python train.py --num_hidden_layers=12 --hidden_size=128 --num_attention_heads=2 --num_key_value_heads=2 --head_dim=64 --intermediate_size=512 --vocab_size=2159 --hidden_act="gelu" --norm="layernorm" --norm_place="pre" --norm_eps=1e-05 --positions="learned" --qk_norm=false --attn_scale=0.125 --bias="none" --tie_word_embeddings=true --parallel_block=false --init="normal" --init_std_qkv=0.0442 --init_std_o=0.009 --init_std_up=0.0442 --init_std_down=0.009 --init_mimetic=0.7 --optimizer="adamw" --learning_rate=0.00303 --beta1=0.95 --beta2=0.98 --weight_decay=0.047 --lr_head=0.00804 --max_grad_norm=0.5 --warmup_steps=253 --schedule="cos" --final_lr_fraction=0.1 --batch_tokens=16384 --max_seq_len=384 --doc_mask=true --train_tokens=96790000 --max_steps=5908 --dataset="wikipedia_en"
Each number is 128 + 24 x the weight over its row's rms, rounded and kept within 0 to 255. Layers, rows and columns count from 0. Numbers have three digits each. The size before them is the row's rms in percent of the matrix's.

# layer 6 MLP up, 512x128, rms 0.123, rows 407-461, columns 0-127
107:142111135127144145123173124129126129166126143094129086114125134175141121156100108131158094167118161105112147155130155111085122117118141095126167122163136125165117137152148108102100109077133107163153097115125148081169079146147098098138134143097154055106137138170107126142147129114108135097104155125156096140154121142122119136093133136141097132124140108099104125111078150165123145095125
104:100122101149133138107189138129107121124109112136163148134076129184086144122157145154180118113126098109123147128135111114122159120082092115195122116127119159149127100107123126145158123134120108138134122130105142119113113121114163178157169159103118102091140135068135102078111150109151126142103120122132149152130103086130118115197120157116142104137153116119136125112149127143105104095132
098:121085107166135105140145115114100084151095135103113109133139114164126140103140147134148118116136129093124108125149136130119148091137094105130175130157133130148137142163142157152106151135082170123152157130140147115137166124198085116143155135129087084101146117093134148110113109162119146094129136163158108098114155111130087112110176122136127069109146150123122095114116124169165089119118
071:135099137057134163127139142133145161138170130170103119121165156096125154113092104128101154153120166161088160137144163115138130129156164090179107103126139153127126149145153110101110131117112094144113095140136147113138132161124134127135144128105137155140153138169127080102123100105080114113120143082157154111132132107133127128126094130103105084139114139148109187123096128116076132135111
100:108085096139143147153145125123147112152110147120103108108065167144168110134059141124151104168147161074132145108117153115078127133125111126133154106128109146124155154145187144153138088127113148169150134131145134142140139141120120119120142136131155136138140105146129138098140135085109172134133088160156157165136128144129069134131106149126078142102123131071092115114120134124107140117108
098:160094137143141123191152115133104083112113094128145160114142126140132150149153113152140143157103109172157149122142117106097131166095116084160132141123149115130130120100174124076116159129128127099124165149100130097151131108119147101149122146095109101161171144129152122130117116090134129114134184111142103132156111145114135117130139145107160079153110170144158165114090132137130096146069
083:136094093162114105082146146102118124122119158124181157137093117117127133112139124140178073139100128134082122146156116144122160163147124136099100090066157132151124126116070177133177121099169150154103163130108128137135151138142112121114124113102124141136128125126145109090128084155180139146135130111125165103122110112138115090134160156119120114122127160136082159144142126146119122116160
101:130125140089186134129123102087118128125124124108138123138106123108121099119117110086117141176130100105137132108135136111155132133140094127115149136112123104128125114141160127102126096126132149134157122188137138117151149124145126085112117155099154077177125134182141148143126144081105132121170090148138115134122103142104097135156112152153159089138151123107147176064094136133090058103123
116:132130124085154133115146117084144108118132100091129132123145155128089119115144102123096101112172139114130122144173096123145158085094141111145126145122112183166149111108180171089137137094128158106152115202127138125122124133119115130128106176122129140134093106092151102138134136078118135115101142110093117095122159138092140098167142133137131108140144149111176149168129147100115127094108
100:138101124144130176121186105138141125161145128145139142116119118116086142141083144106141142192113176128111121117090163098140115134127124154142096122101144103112130156128159091142100119096143148175124137122115144170134106125128119119191139122139136113121144072118116126143119110101144133099107066119185176135083132114117095145134127122162147156084125105120131118104156154106134120105141
115:153145107127138147148208104104103115127129132106151127113152176134087084105104114096125133168094122136111135149108121113127155117123127115163175146167144112120139149131102192160086129120082102166146097132101136104134106104122110107164152124119102115153134134144139115147128068112145109133130100117094143157158144109129120126139123137149142113093116111107150168111114158103129131078090
105:146118156144145096121101143120119120113131067114161146125050130118128135090135123135141157134169132125135133098177147105164139162140132138114117163120101112153119120094159132097124131101117121102105133187121139130127125113158133139119124194092118101142086162103147137145140151115137113129119135144115102093098159099096132135164189136146141077150128152137109166114113130114118136114078
089:136116124184143092117125084133095074138103104111160116121133107156134142066153134079146134100113137134102155095139107120150183117164100146130120155126141159141131127088101154153097095130110142111099161175104125113160162118168100156119105108139149109116113097116119118114100126143146157145149100141088111103152159087101123141148168124112148130114161103173128139135112127140147130132111
100:131136152162163136128148073103140118184116120120080110128126118160105106142106093137118079158144151119108161090148124130133118129164116146159182137140080128110160115151166123090126087102076119138130113133146124132114103125107151114124148127136107090121124148150113118115161134093111110124093099172153128177145096146119116115112144124133154126081142122105124193127159110127131146089118
077:120125094143148138127130145108074131109113138128087168115118103143113123146145122147163095159130066128118113113132131115061131104114106131155131131116097160126121132095165169139128103139152160118122109138176120117138114150116127155126135155075114146140139135116152098114120069145133128118120145154119146205170137136116124146164084118121115126072126107093119146138136144172123088137161
103:121110096128158135153118151147110124124102147102072115108127179146142158110128101154146128126138119063109135120151129113099148148106090164114150153124045168117127164144145125073120114119152143149113122114122136109111112152147128096132131164108136110178098118155140147095128082140117075134118135090136107122153135140129111129100149145157097133089164143117092099113142162145135140119149
083:118116116180130108125137119148129093162095088152141145137120144174114137134117130103178112092147129159097129130177110125087166126121138110177135115191131161159163114138128126150116151141047121110079157138124164126101119119134096122123173131121145145118139092122129135102138138127134114109082144142125136110162172122120115109139135085156118110126145153163144129093140088111145133143108
101:122114086116140161083123160133081121164136152129137115106129116128116116131107107165093135125157170117129132128114159118155127098127110183147128127139087111154130164144128137116083072116128156136154085161138173154150141157112089133152128129142115110110129134154170128135113091117112108117109079109107132085122140122106130145107140124128162122091104170086122139144176109119166105083097
102:151089099124136140126127133152104146139108108139090167099130167168130137130124089127175145135112162135111144110117156114097140148159153127118152125141147146123144161122123098094101128083106083181114112141149138136139110125122142146155101134132185130092175113104118134152090123146124138110141141072138122146111166087123089138079193134145121137107144091105156159111130116145107101153111
109:157134161162153101077135079170115119125144082094136096115113081110141119122152132138076125139132136132117182128152125093119112138146113162161134082145121124137136139127216125105147129122094108144108131153145134090120147119148125146154112130093112131165171140145107109132175132109155119097114120125138138122146135097079139154104153128125160130153102107113136144083135121142116113125085
110:158114127110143120112118144122086114164120110116101181124132106159137147076114134110138142195157108102097115158130133120094187139170132158134129122138108106106121134148144128091120139109158132131143077113122135112142106130124111136145113141091187089085128139192145147080140085132144112128152140159103160156124093118137104124141133076134137126095140128138091134104117117111126118164132
102:126137110100146131119112116142101103168086117111094099117084155147139132134130075167159126161111150136096098089131156116111121136116135159141130170139099131140158138155151134108132111069119137125140114098109138118143103123144139083115113121120156095071135102184138143133187141149135123148129159121130116159158129106120110144120137104132106145113166152098116153096178108162147159143076
103:080130098167135179113147135130125111164124140155128124134131157123114155142122097140106131187117167091131142106113100130133159153117104130129128116129163112110148113170113135091108069137108141160125131118100138122108142130116137079100156145148119128116156110124127133142114098100122123106102134137173119151122140153105104161152146101110099166088112103136145143123154193137119060119186
112:111108169131143151144132102105079145107123134100168154108127131156105122086108134123143146139136171110095121096121099129123128114121130111126136181116132134124161162089165140110144136139111160122058134154111151154120112131133148103150116162108165130156110080143128139126120091114074133111138106124135123095138157126113105119151125147178117148109106130118116130155166183097140066085103
100:125104140163153079168133077116124079114117102125142149106106137129133108124139131122148138105139069108145117100170116108153122143124135157117124170126118125177121094104183171144144140110099132133131123143111121118105124135171147144125149146123067131125084141109118111144111161132148183111073124134154123142135108133103125124145164145145176088130152138136144107162164141167111129082139
108:136156105135150164115142144150130137165115105185107106114142169143106124124095092142143134127113191119116188134109161119118151183126130145103115136075135140124140154143139151126134094135121113151066174127138128099143119142119105092115100152106104138144091150137103127100128112120102131127156108072151117134136161147122086162105125112115115152116130090094155138134119176155124140103097
103:138143134114132159110132150098103159169124119153116153144111097179132113148131148131180099149125126145143123121153183121106125140150115082168115114087148127149108123150111117136137093102120162105147141146116142087129101150163125136110129150119133080133100126122146125148163179118116163104093146116145155197113099108114110116097164113091070120107161162142095121096128114150125119112114
114:130126095104147127086138126086070157151119110144137107111113156170104154083141124159173138153127144095122142127149131112092181074128134114132177119115148137153170141097136113121098081131110103122104123190121138139117116148143109145131134144097164134088133094138180139122098083137102143146138117120102174149150119101104101119134128147113096118120152116116132156104117142137098103136137
084:162137148124123099119153119149140087135105106139148145182125127135123136157138131069155095119130116162129073145130144118129133127164151107200099110157175168153134088138118124146138154123068158123091136120119187101117138109137074120119156118105130122135155115144120107126142152112136157108106129124117136146125121107126072093156160128147121089116121136138151155124108082102116123136097
104:123164093131137166150137148143084110123096141145117122100127166146087120127117106136125152144125159144151146104097181134123182141130126085130112117119158129124115152136129149130101082104168150169133149111128125096109127115101117086138157131103115131136131116158081150123152085126125127126098129080167111108187136093131079120140138115165132168110130130076151101129144145164121089120158
077:136124115112118104137137122096131107115109132116127158164113145126121112136113119110151074099181112128135096113150091118101099134138123088161140115175135142184151098153133171173133161120073179126108148148114166084108100137148121113109157134112145156134112106148154145134129192118123153110090135147127132156118099140140110095139135097123122085148144157128152131096144105125088167134155
108:148099117167130161138155146130126099127128127155095192117138147140127139141130106107155124116133116100134135159137088136118129109156097119130142107096116088089123145144126180144063146154139134152113136146143150106132091127127065099159140175124082143113157113141094116117123098100120110113093090149126178126107163138125113119142155093130152131070137088114159120162106145157132141128137
118:133136137118143146125166123149099105158099125141123133088127148143149150154120122146150164123120102109119165113108125091125156140137110137102100137146123151130117150141138117107092134053069099146125129129075143104169111139144152087183133148110090110160197094110140129129125117128148115085114165085184113116168129126118122123112166117171121133123138125119143134108111154150108098115145
064:164112103154143108088179091107102122126092135131136102132093141131122108120119154097131091113143152114122111146121130126114167119151137088159112111119107110173146119140105134139159113104117143114100146130079182125145146167160120090137140123082122095120143093136106116129134138147170144105154123096176148155114139108102077137119153099143093123152150159103153171086125154116095096150109
102:152101062106158153137153144119121121139135135140069132113145146108110154095097087136091130168110163136095105118162110112153114109176098156132152136148077119146140178133108147115108111104149185158154089141141136150155146115129115172153134111124148163099090116163158137121137114125137145123127096073103141122097131079128136137116125126140146141145151112114115155118139132108112143137092
114:112113115113142171091176146123114106154123147145113148121137112127177125103147078128129107162191116135127134115114090089100154166133081117162166144116072147099173129129099135106148129113120135154127102105123120151166113136113155150123117151131135102114158147107103132101116119107106117112126145104146140163081124132112145143113065125150177153081124130140125143120154180136129111122139
095:102134126165151155114136071093105143119108125098148129114129117108113104147093138112116102115117113124107167070154139155115147092118105090159143158139167148134166107140188135143164092144093111180125117113135138101123125132120125160128176100135154108151124158162138086124128072107134139111148120136136159134145135115106116106157087128102115145126160168108118172128121111161106099119106
093:156088166128131147167180105101124113114117105169134138051151115153154151157125104116135120113117152149127156071127126136146147166158109104090133159099141138109153155094135165142100108112104110109074158153095127097136105119167106102118126163129128101143108112145134142130135106098141152132134130143134117093179157159111136136105126140146094163124112102144091131129118158136126129086124
104:148140152118146101094128136086059128109131132126098135130093080118110097102117145103099143170165124114134124120161122134123150125139095112162142137066089177148121142126167135106147110115112120094097127164156149100123120129146145149118155162118137111136118162114129125114182168100126158117101134131124124127176123112098142118165134137130132088166132165092122139100164094122137142122080
104:129129101124145126153148109099105148178103124125137116123112140170124115111126108153142122152136117093113113143120181129103170097080107121169161127108103117139153169146148136156104131117170164136157124129134147125151128110135092127141125122105078095112128123094110114130123079131116157141111085131130103120136177093114098125149135138143161126123132093091195094103114147110153069121084
109:143108117099139111143111143136120144151126109129106086131068173106152158124104128106138142165110145112084160146166119111133129094171142114147148153162084131130134115123119130104094130125083165128117090163117150131146122132173111143122129167087166155172110097173168088100121110114097140143145135105139148123118153127100095122156112141120152104145127121140107174109143142113072125146098
102:149154132113137126148125104088145114140118095124140146162134154131124107127121104071153102109126106151126112124136162109132158139155145085189081157130132147147166100136125178165169138104083154138102140130087132083100137127130099147102151133105121126152120129147151105129140136093131138131102069111119164187133132114108106120147157102127181109127140124151164153104144146138089100130121
076:133088099120134106139120115108137122127088135168075142128098123146121126140106100143148097155166121102139120110170110128066139123139137109153155121133105163171121119134155150118109133135089186124110171108134131103095111146140126146146139142104145148177120083118164119116120126113074118077102142143151146160145119153128102142153146119142125072121151172142150173129138146126128152097167
104:154143133120137129066125116128116105141129114149123147121089090135123145145107131115132160153138129109127137102115171143124169179152095085149132120099139126112118186141129092113120108158175114151086168121102141121161162139135120133137178110093124098115135150106085147116143127098141165097139071128178184150123133089118080141110123118140109156128129108114122163138129131128114133160097
109:166078116098137142165139154107105140133138110113111135120108144133125146134136057117126145154128170098141116131101097129117127112100106150154107136086111127125135132072093159133092136085158138123103108174130137129180128132121136113112144187124119111106141150148151123086103160137110117109119158116124189178091129104123124124167175154114118135131158125119152146104161128127126119085106
099:126111156118139105139155082119124097145114114118144113120122136184137115143099131077136111103169146109124139096113168115109144120139153066148123135127126133168121105087158151144118144116096112123098144159133144105154138104165108142158137107090118148088136104130110112110144139122179210098150104129169110147170141096118121142172108106107128093128147107101099121158125124142135129107096
102:189167162111154152128129085093143113139129126111112171134145107159133134135100141110129146133161131101092098124120137102133137136120100165160102128106095144144166124126134128125086149102104131091126104159092136125126094116160071127160143129136119133138107137103123091100181160079130130118104155115127203101152145142113134138137161116142113141096121092113144115111162137100178121119113
106:135117117169139111126122086083104114091147114148121102121148125155109124091111117080100122118138105122091114113137125146130109142129135136137128158121116144170163099101189178123130127115137115135112148131133153127102129156130114094148173130106140129104130100139140103141159079148133138109098123087141127132177100103105121077188133102135113104135168130143170163155167122147085177146120
107:132147151102148114138140147085109102154086104071119117115131130140089129105137112121113091125124089103132120111115155134123128082130116146140122226126107125147170124097163161155119143098116123128121170171154130113158135132125137092126140141127162094099145080146152091124132102152129128127117155108127118160154165112116130100135138111115120149120147114118118160159119160133166118115060
116:142108088147129100127148071101098136133119134121116096118169148148136132136105089172119137095179098103133136105111103121119126106120112157119106104130129161150192129117151159143134152167113127156099125138131176150135142127160131112135134170109100110142128118128126076059090121111095106089131107118111153126146129144109100126140141102173119133141115107150172113118150191124134150127142
103:147132122195167139101137124124125102135126120073087132129139131158103101066126137127126094144074125123110146129134124145086100132118125140119177154142137134138155134140151149080090098093153135178119108128130136116134117145102072108136122128137135112113140127144108114129114076146123141129115131124153095146136155129119134129190152126118149122113138097104165121120127204143153080113103
085:154150159141156151114119114110125092111126146112141127108118166094135155113156144097159152148141160114107130123140173131130159130131090132172126152172120134110129133129125124095147084079040131083122108124109110139096145117114088156118153141136168115172112143140132088101161139120154157148137132122118127144135137117137100117121130152111150118129158166121084151096134094137131059097124
085:128114094091119148139120095165117150148125082158043132098102156174168157154093133142125136129095137109096137139105171116129119130148148108140178140160117144137135129143159124129097113171146122131100079124133157155172156114108157116148102087113133122124127131142134132139129131119095129109167129131195148135105117166112115134122122093139098133097135090131128149145106108121140159141093
099:147155112074146122148171117119146115143092118075125181128146110151128122171146106116193117140108090076127135148137094134114182122126073127138130126120121156148147130121148135100157119122165139149112149130074117080133136114154169128107145105108132085129106114160130126118164142093123137087151133117142136170136115107126074152102150119133115131117140150110091150118106146112122097140133
107:117131111148134105133155131119125103168123116140096111128108128164118164120121145146145141123161126106147134067106125153117155103132114156114152116130154115118128147139120131143100108127105096138093149118108161120136160132165130120122129140110150113140155147139094084052091119126132159125156110110134143125144177151128078135120128077203131142134095095138123101105117194178156122166137
# layer 6 MLP down (transposed), 512x128, rms 0.104, rows 407-460, columns 0-127
105:163159111097105116099166116130139125125130130122146159128142106121136086135128077131097136121134156134108176170144096141191123098174132078146116128152155101166129131141122153123151122134124123082138127127141148171137094139099151150162124087092133085093114125102143157096128131131104129165151104163156111110112096121106096125129085084092130128138099102136140149164120109144161120104135
094:115107111117142120140058144092127107124160138113119148124147143135099157136110117088156155133125135154077129135148131158107119153130137125120096113138118138115132166149116105151064116173131142122143142117102121131100197165158111109130147183149098149129160160177129123114150114135112155095115149102134114076108114135112154156081135123135132111083165114126136087136125154138079140114135
093:122138148115154116128097123144146130127100111099089138124121140085138108116133110144125133141162115138132116098151090096117086113097131143139128118129162158157117113149161135106111111098169141129097101174117186109132101109117155144099074132119174121122096084129144102139130153184088149149166087140116112092144126139142171114098120136105165120163129134129114167162155132158114125127183
083:129135135151143124127130083100125150121156104154121099097112137134118167136174128155114104123115148137143137148153116121122142086087089167093137143095146125119171155077103129065101114132135101140129138189092136136147123113099140120145109090162130122145119092130156127177122098085123114132120121113135108117152144145138144104072151116100148124107153081118111106142147143135167185132155
098:129099160158130108126129144085107112123145133163151096110195158087107141149154098150111114093125141133136107081128138124131130160086128141138114146137122107110152124126130090190085158145113180131102116072155132114129068129137105115148095129148170146104114080108153146091114132147113140131153113123137137095125128143140123170125149122119160116151096148162112150159138116134094137140155
097:147170112151123099121115155126181134146135106127120159129121128145127145135104178118143124124130164138044125145092114094179134092104142146111139142172138150127116137116140140123088085118100175095168092099124171102148100119124088151120134107085132137107104128152123111116134118138128117106126136132111141073127093116161076158116146157097141131115168123116129112144125143131153091140136
081:112120166078181135145156131106138103102144136147102127107103108129117109135094151123118124097114142116156131145134152133147060181142122126148101131128156116122134100143140109111154126084130164178176100151158184114128120104168133128108087115095132131138076133150103157143162145124126159092105154103141142091148116110080096151118101133149112127161115153108152124112123127133115133112095
108:126132104154150110120107135171139102152132150152117120138113118119137144117173111127141167112109098147112112116145126129157104085128073124131125094135109130157136168151142108138149150123097153110160171115151147115135138165112164067126086117098142143121151109138148139147073164139142112142115112165116121124115077149163093169154161085113113110129099155159123150116092119141087076132106
116:136157146135131130134132127105136110146114104105144133137174138141138107132139120135159105148189188133108132144166128107177124135130116135122105122171137102175142126094066135136132124170126147127102140147129132122166137141137159156151100091122102165189144129096096105124139133110095117146100113076137131120127091126135146095066130105079131097164126126097117114129105139122090113164133
102:069171123167153088092102076140127098129107086163142115143154165146117140133083095148090109137117179145111161116149123137125142109156104125126110128126110088120135097130097160134131141154121119130135109076145149132109150137132129122143087153098123117120159128100133137126137135155106063154141177108114135150140134136145089116139115173118167120140151152131123161149078130131145140122161
110:147129127130137089162169122156108140135119106144137118122147129131150143112065099133095123139110099183169146103169127114150083076170137110135121140129124155105106157158094121133093130137173115102144125127114145121123114120150139080136109169116088149145129077070130113122141156119121163136157139127099096092123134105137121083125116175150101170089147162137126151131125126143141125117145
105:132137087158153148112116082129137153114144148109124155140100123130096111099102126135106149139105132173147091129133135137113109148157137158118090114166151097115148131136117100177140154126098168129162118071105093105100160135121170156121156138180175091100140100102157116108100145112116112108107148082147151185136101147156129161142111104114106100148154128114115136094120103123114114132142
090:130093139127088154145120129136146137148181118138140145117090113114081092151123109151142161152099111148106114154158151128146156125120146119160141125123113108125144139119117116072110121126151112173161089182135054108154133131129133166141151163172159110120142102132143112127098098101120105164158121099144162109101119128146155109117147094102153112114104118097170157096126123120085125149110
095:119127165169178138151127163114049158134126114128123139153150150108111112131141176155093141168179143133121134161129125091138062117144140115145149105163136105091150116120146145142127120114133107118158081054154124137169138113129145134112149124144102119137126149134138097117117144115147152102136150109119082114100132082119138132104129106127118132114156158095145099101115140130120089102114
068:114141142145166146153092138151182085125151099141146099138132144120131139116130110165112120146084109141132136153088122132139152104088112106125133134107149135136133129130122126114145138162172097115160105126095072139089132105121143127109188139139154124150144159154129125113155106232134103128101092095086151117125115138122150111117120123108104148121098101160073119128119113135135138148110
107:110127138149148125137129140109133121144127135139139147142136117139103089087132092115119124132152144196110112102139089117107129093166137156152133146145144145139156117139116066146143135126129141097106210135123139103116131122113144049136163155107142104145140128157101134147099179078088110113135118137168101103121143082145125139104106130177110141135146168114114143124128112114109090140112
093:099148113125163089095126133103149143172156139123131117162116184120092095095121135160082110083122156156134159166116064119128125137128129129104133111136128117138162117118115093097129151157147124122181101149148157117126101146091154164129099114122134109113108141163116123152109094135133099137124126150138161084146115134089165127128172101101116120160172084108141117140108149128125165124139
104:076118126132144138094150102137141125125110164096217094105133142116139127152105126090156105149154094152124136127138085120101107139142151113164089094131160150139131106135126112183123129112151142144119112170113136115082157118102124129115109132109093113118115132170122117168152169089106126124148066122137137135156179109094129118117098115111147119133154130143145132138115112131168169138111
098:150124177158117141144128119068104073130124168122156102103120115122125075089140119160103123141136128150108121167100168142161136148154125118130147116132108154114153100080164114120165132112147090127080152149121105159091110108110124152142110115156106129133148162121159100117125184104141144133144118141119108156113112128128109121157072135078129107144146155112140116134113125147131167175135
105:120116125128116119093141098115074150105121141125097117082102106118157120123149077143110177181158112083147135140146095142154118164105153162112106086120147120127153132137103091180079091166131170137124159108151117126159131086143132097130129167100092112167122140136137139120124155122137124133115096149163147127147138142125132133155076129143140124137139144115147078139123096145141163133151
102:164161083138128123138149104120146143148122117074135151116128168125125139120109111136127125154096095117134114133147137119181134085117144114112067120161137153149103123134150068083132128144128138153159150093135124148113120134120138141138132068141101134137135108105171110124117119099107125161114158093094127185135163109181081123110172179122102148109113156135121133114144128110129115091142
098:121096114129145088178131126134167119091119177110138160108128115140129148123138085102130145146172087122111144118143159120136128098164136109146116077124117137139118145123151097135144103131094103154138162116163148156107102129077136126133166131161101143150126158077100150100116090094118135100098142139155147113147105117132077168114085113147151118149129131148160112097141117185136122095139
114:135135111137113099145118164116152100139139138094096134148127117095103093136132149133125107095169168101146089116136106150154132161142116098144169090157143130165135105142146144160105151105079145149105143099129124110111109107147132120123166138116137161110168152138122098137130136098127128058100135147153114118106100156117140106124122113130140096172119144092186125117134092114154198163146
120:123122152122142171135097101134154144134124126141121157158157128163105086195180150113169150124160139115134164140060148131112148099123116130127072148132127123137134158133113144172134131087120152180115115120113108089176107109110090106115120120152103113156117131120114143119162126107135114101123104172137158138111164103122117114092097155135089083143123157092129138105145135113118117120122
098:151150094100135116146151098152116124146137146149166136152068118113139069146153106110103139138127137126103139147095114126115152127103138117122146143128154135095117100101075128089152133102146091116115158159192184101151117136123109116097131114150144130160144079152108138132126142098141115124148126106120142113109119154134157168115147154129156085139164121120102065091106133170127115156116
111:102098145146107117159143126130128096144151117110137140149094106120128127153119177112103132150140101130192075133128113135107101147174133109097112102101108162143097104134094169123171134180125121110083143112136143141097114107107135102092143112119147149132144137162134087135153114117155118146105171119128095161102130118084145130119167112162101139131178110124159144120098130139159085161149
098:122114123121134117166122140136104169115139140130112120100116085102114143101166082140132151082135110167107148100174129108163150106141120122121152122148105107110166162150136127132131102143098126095137099154134154134134139144155148135194113152128129133142074156127100118123123112095128137181125140084146125127121093131098116135127076156091112145167071098122110144121097146188137105119146
108:111157116093061129132121135087149107143143136164149105163144157069130138127159160066175140112100119113127155112127116119127097131148155132125117111100162102136181119120100136113113143151120153106154160171155087095152117118146096132124135153099146130139137118170145138148141129154170120149134112076123104162144118134168119112131103090135129126107112105147133134145122135113092102167092
099:134157145102162074175116107085133115164125151099173126151163138121109119144125162104127105081107158130119138177145100104121143102140124128098134099122133147141146113132108174144145189162131115099125149164150181126130075103135101117101108140119135132149092110110125158145125138129150140141127123123106112131157103128101094117079173120132146141155130099150103112090144095143090145147114
099:128149129156176122174125088109134154100146156098158142126092118073098101150123182141084169129111109135129130114182118127180135126177106162135058105096097101122138127132130151122127153143118127129150123129124135092100131138165142119120144161110144096125102102132116094170127119144150126144103148104120130109091130111109120097120112164123124112109157131095158152132162094132119152153112
083:103142084110146161123145096106110136145156118128128109107116164122120159131094120144168164122094139115130193166106110092110138101086117165123124139111165146113140188109112070107091137160170114105133131125128117135113137083098113107162093141156134108133134102144152121109114091130150144131133135102126124140182124120115104129096112155180136170105121099137132085126151146148119155120138
110:143117150122121134103133116088089158164133118139128090137097125110118091119151117117136123145132109152153115111157117122096130112152174135117156162141107127172073130138119112119147139123107120102105081097170164112101124142119138145067148100103148098107135171143182106144127132161106158122152118114106095081139083128115143142128105139108159128104124206106127165164146123133125131142119
114:112171122107153110141131157120142142154112114116125125129171094157128111113113134119134116116162168130105102157110120130106106131147127162155136162078155140146090158139101128049122106111117149139099122115131097135146084146126085110159084181159111122107148102121132123118148144129188132153151117171102125118145175102139127125116133125129141134137188159094136113121094125147109094107092
060:091137117115053155103091157133149074165158155111115100166141134104127135158147168134107144101114089157087148133146157135142090136122097141111124142118170137180090143146105148144118124151143116142172145119163071141155148109144143123142110144114151109117125149108104127140130140100133150105121128137131105121135139121178132082127077106124121130118115110113093123144152148159165129141092
099:086098150137137123073135085103133119173109124084149127103140141122161121122079123174135142140165107125116088125123134123146137114094106129176121113131168135162125123111129107127146112172155140124128141129152170112076104114134115112123108146111113110106163156113121174141123110102135097157132139123144104183142131151148116116113182153141144094086122133086145114159151065105132145118140
123:108127139119145143131123154168108142106127132071140098117148151153122115093159168106154119120124097098164129094145157141151137123063149120100129122131136117097116109172138140143133141122167186152140130110104144130116124132116122136116075104122162126146092101109142135165064108091120124125165168107142138127130148140115115133110095128180095172101159154161104100164135123118122091112120
083:091110144115156173122133149134093156168121088091097121146128092080109108098138107118137141141125104102110142143154097103156102126125124135138098154118114126157159130152112068122124109138139137100132174088130097125143078145093100114135118126149125167120149165145171119120128157125164140161153148147146116138158186111134121152158136106067104157114111150150157132126091133120102118140151
096:132133129115134160112131109124141114099143141127122132162095123136104113136087162165128125135122121130135117174130085088099132126125101151131080166171132120146117115171062112109170122138148152120171104097150144130147107118083137148147134099133217176111103119139107140128130168108148101149130102123121094164120119102150136120154127104125120105129134167136115138081168120141146125162104
103:126098123134137134136147135173158162128156085202130112132108122165117112125133115126115172093140157095111088103136127111128106079180163157085106118147134117093097141097121126153138097139100118149156129106111125143125142140095120116165082115136124174139120121108155127135126125129182102141125093106186117159108108125158143132162128110128145138123124131139151093136153094090090119148148
101:149144119127141109098099100114127135133125118144131157152146099117153145141113072147090155126105069119119090090108124154116107156082121157129128094109117144093150114146110128091149140154101123151112128171101138116142092144100165123115174129112131147152066103153167135145089166165158104180130079160125100148152125155155152146142107116106157130097136155124147121138114135138135120142119
105:113105124219137121101153123099123146116130121119155147123134145172175155134120143100118134141121163122095115122137106128152135136110103130144118128129127079133096132120143093101149159154111155113111108154106121158101121154156115135047133149113122156118119156105108117107158143096126186129177125131102089133149115162113129114142162080129147110123124162149104118100131142133079113108155
106:145156153132129132129131102108125116151126172081134142136104143121114116130123093115145135099127191122087143167124162112137169135146159113114137101105101146123167131193139156096136142104121144121101150172172192147079125128106131119117142133095136110145117102109119140158136130122138130155154126130081151108149129105118073099144154120129139119118145113126106150100077109118078081120107
069:144126121138098205114099118142143152107144125140132117131148084066106134090156147113098127136129167113126106160123135145148116137094152155131107138108158079117127141117081115094167137170148122120149119160113083128118179150116153112119156155172119148142069125099115119132101138127144105136139128107120090116094157126189166107118125127104133155119106121130129114144149155150106132116158
109:133169087148154118171125107104145113153125110154114101137119110138163135123078079142105179133103130113107123106129117162124136158089118130117105154119122132110121123126098134141117180113113148130099193117137125113147134123120085123154065181113119171141140102126120131142139134085162107140131158137074138171154141115130149142130126105094128142159133120086103098162128158164119162138118
106:077164104130139098113157136154141070132120120074127154125157099117124127113141167109073173099150131122129116133152117128166108175116136142170116090154136125153134128135152129102144117146139096160146103156128127118079124157120140154087090100125136093154136090115146131118117107094169122147156116147162158125139098121121120131123121104092122144147094140174108125145125119179142171137105
097:173138162144105119084085133160140143134144109108154126118086128110138144169086092199139143103146141117120127139125109094124172158144126129131104096143122137116092108104136155128113150102092136113091116103126145155114111124128107097097126114141102153080099126131128114150107096115130164139118126152102119155127155099117151112112130163155157155142196186118107112161152146124163120119134
103:084146122093139120124158143127147095126136101050109113129142144146141110166121161115121124111140143100152136150114130117151126134071147117143185119103123084126141117125122132138158109160147139084136128135111159122133109157122142122103121173111137095104139135169132133153143112130155138148132159137156170109167157187139147127128146151124111077109111103139107103143073155099106106110075
102:153141124120115093114106132123135091113083119128148097110096136126173158146152111112138173097146162080134119159063120165126157110136133112099162125139098130132149131096151129127143139112108126106093116091060122166110167137146132143149134142099106146092130157146146110123145116149171165121101137101161136116117155143138145138122143169104136120116131095143107127147102080175162149161133
110:105112130122133144087124168143117145060132187106146111135094109108119174104119144138164121111103128106128123144137109153185137108134122084128134139125140140152102124123140121166106132088130133106138173129068111117133118134109162112121164111130133111130147139109134083168101148143143079126095120132177124121182131137141110131131099108138092164105113153161115123162181102121144154123106
114:129139109163147143137113124101170150121118168158125123174082090114129146132105149085087104150114142123143141090107127125088115108138113118152140108116126159181123149189149112132075120165133124158123121151140149137135107119171139123104149120162160130085128140078133094095127112091120117071121090153102152127149149091141123101089153137143143120154138138122123180120132137096141134130120
096:130090124079134122093105138166131105099140091089121127144150156115119148107101115124111116131128105110148099133083102178120146123108164088107101139117168152170126120178134196105110165113117156140153125157141144132114119132122108117125137132091105152113108105145159179180110144157122143125150150108144117108127107175155090134100132139128104154132106158125106112121152108100147142158088
088:120107125151120130155156152129125177135118109158131154119110107143111118123124154190077131144157122160156133149150113163132078117130139099118124128143109099090128140083142162154149154135127072135113129086144073095159127081162129128141123119126086139107168130123128116114101104122057139107139167141137135171106159122155117150162123118120089100107138111137154128119130136120103124151165
089:130119135127104124123112121131082125131129109142125116113180187159106165119113127118091140121111148133167092103155126124141113148124086168142116121151130097155111144144068126141175150137144127093136135079143160095123088075118080114139100147100118128132096151142122127128160141147136145146138130119117128106126132153105152126132102183146121160145146121107095064137135165152163128178130
090:110117146098148149129163158109120094140115141122135118145131136112107130148182117140115116074112125107138132130153114151128111127148148136136092126083123191140129146093134184150103151129125130111143138150136135112157106118071146115191062051104127111108089155105141115125144086126157125123118120155134131130135149098154144128106163120101129125147099123113118103174121146132154117171110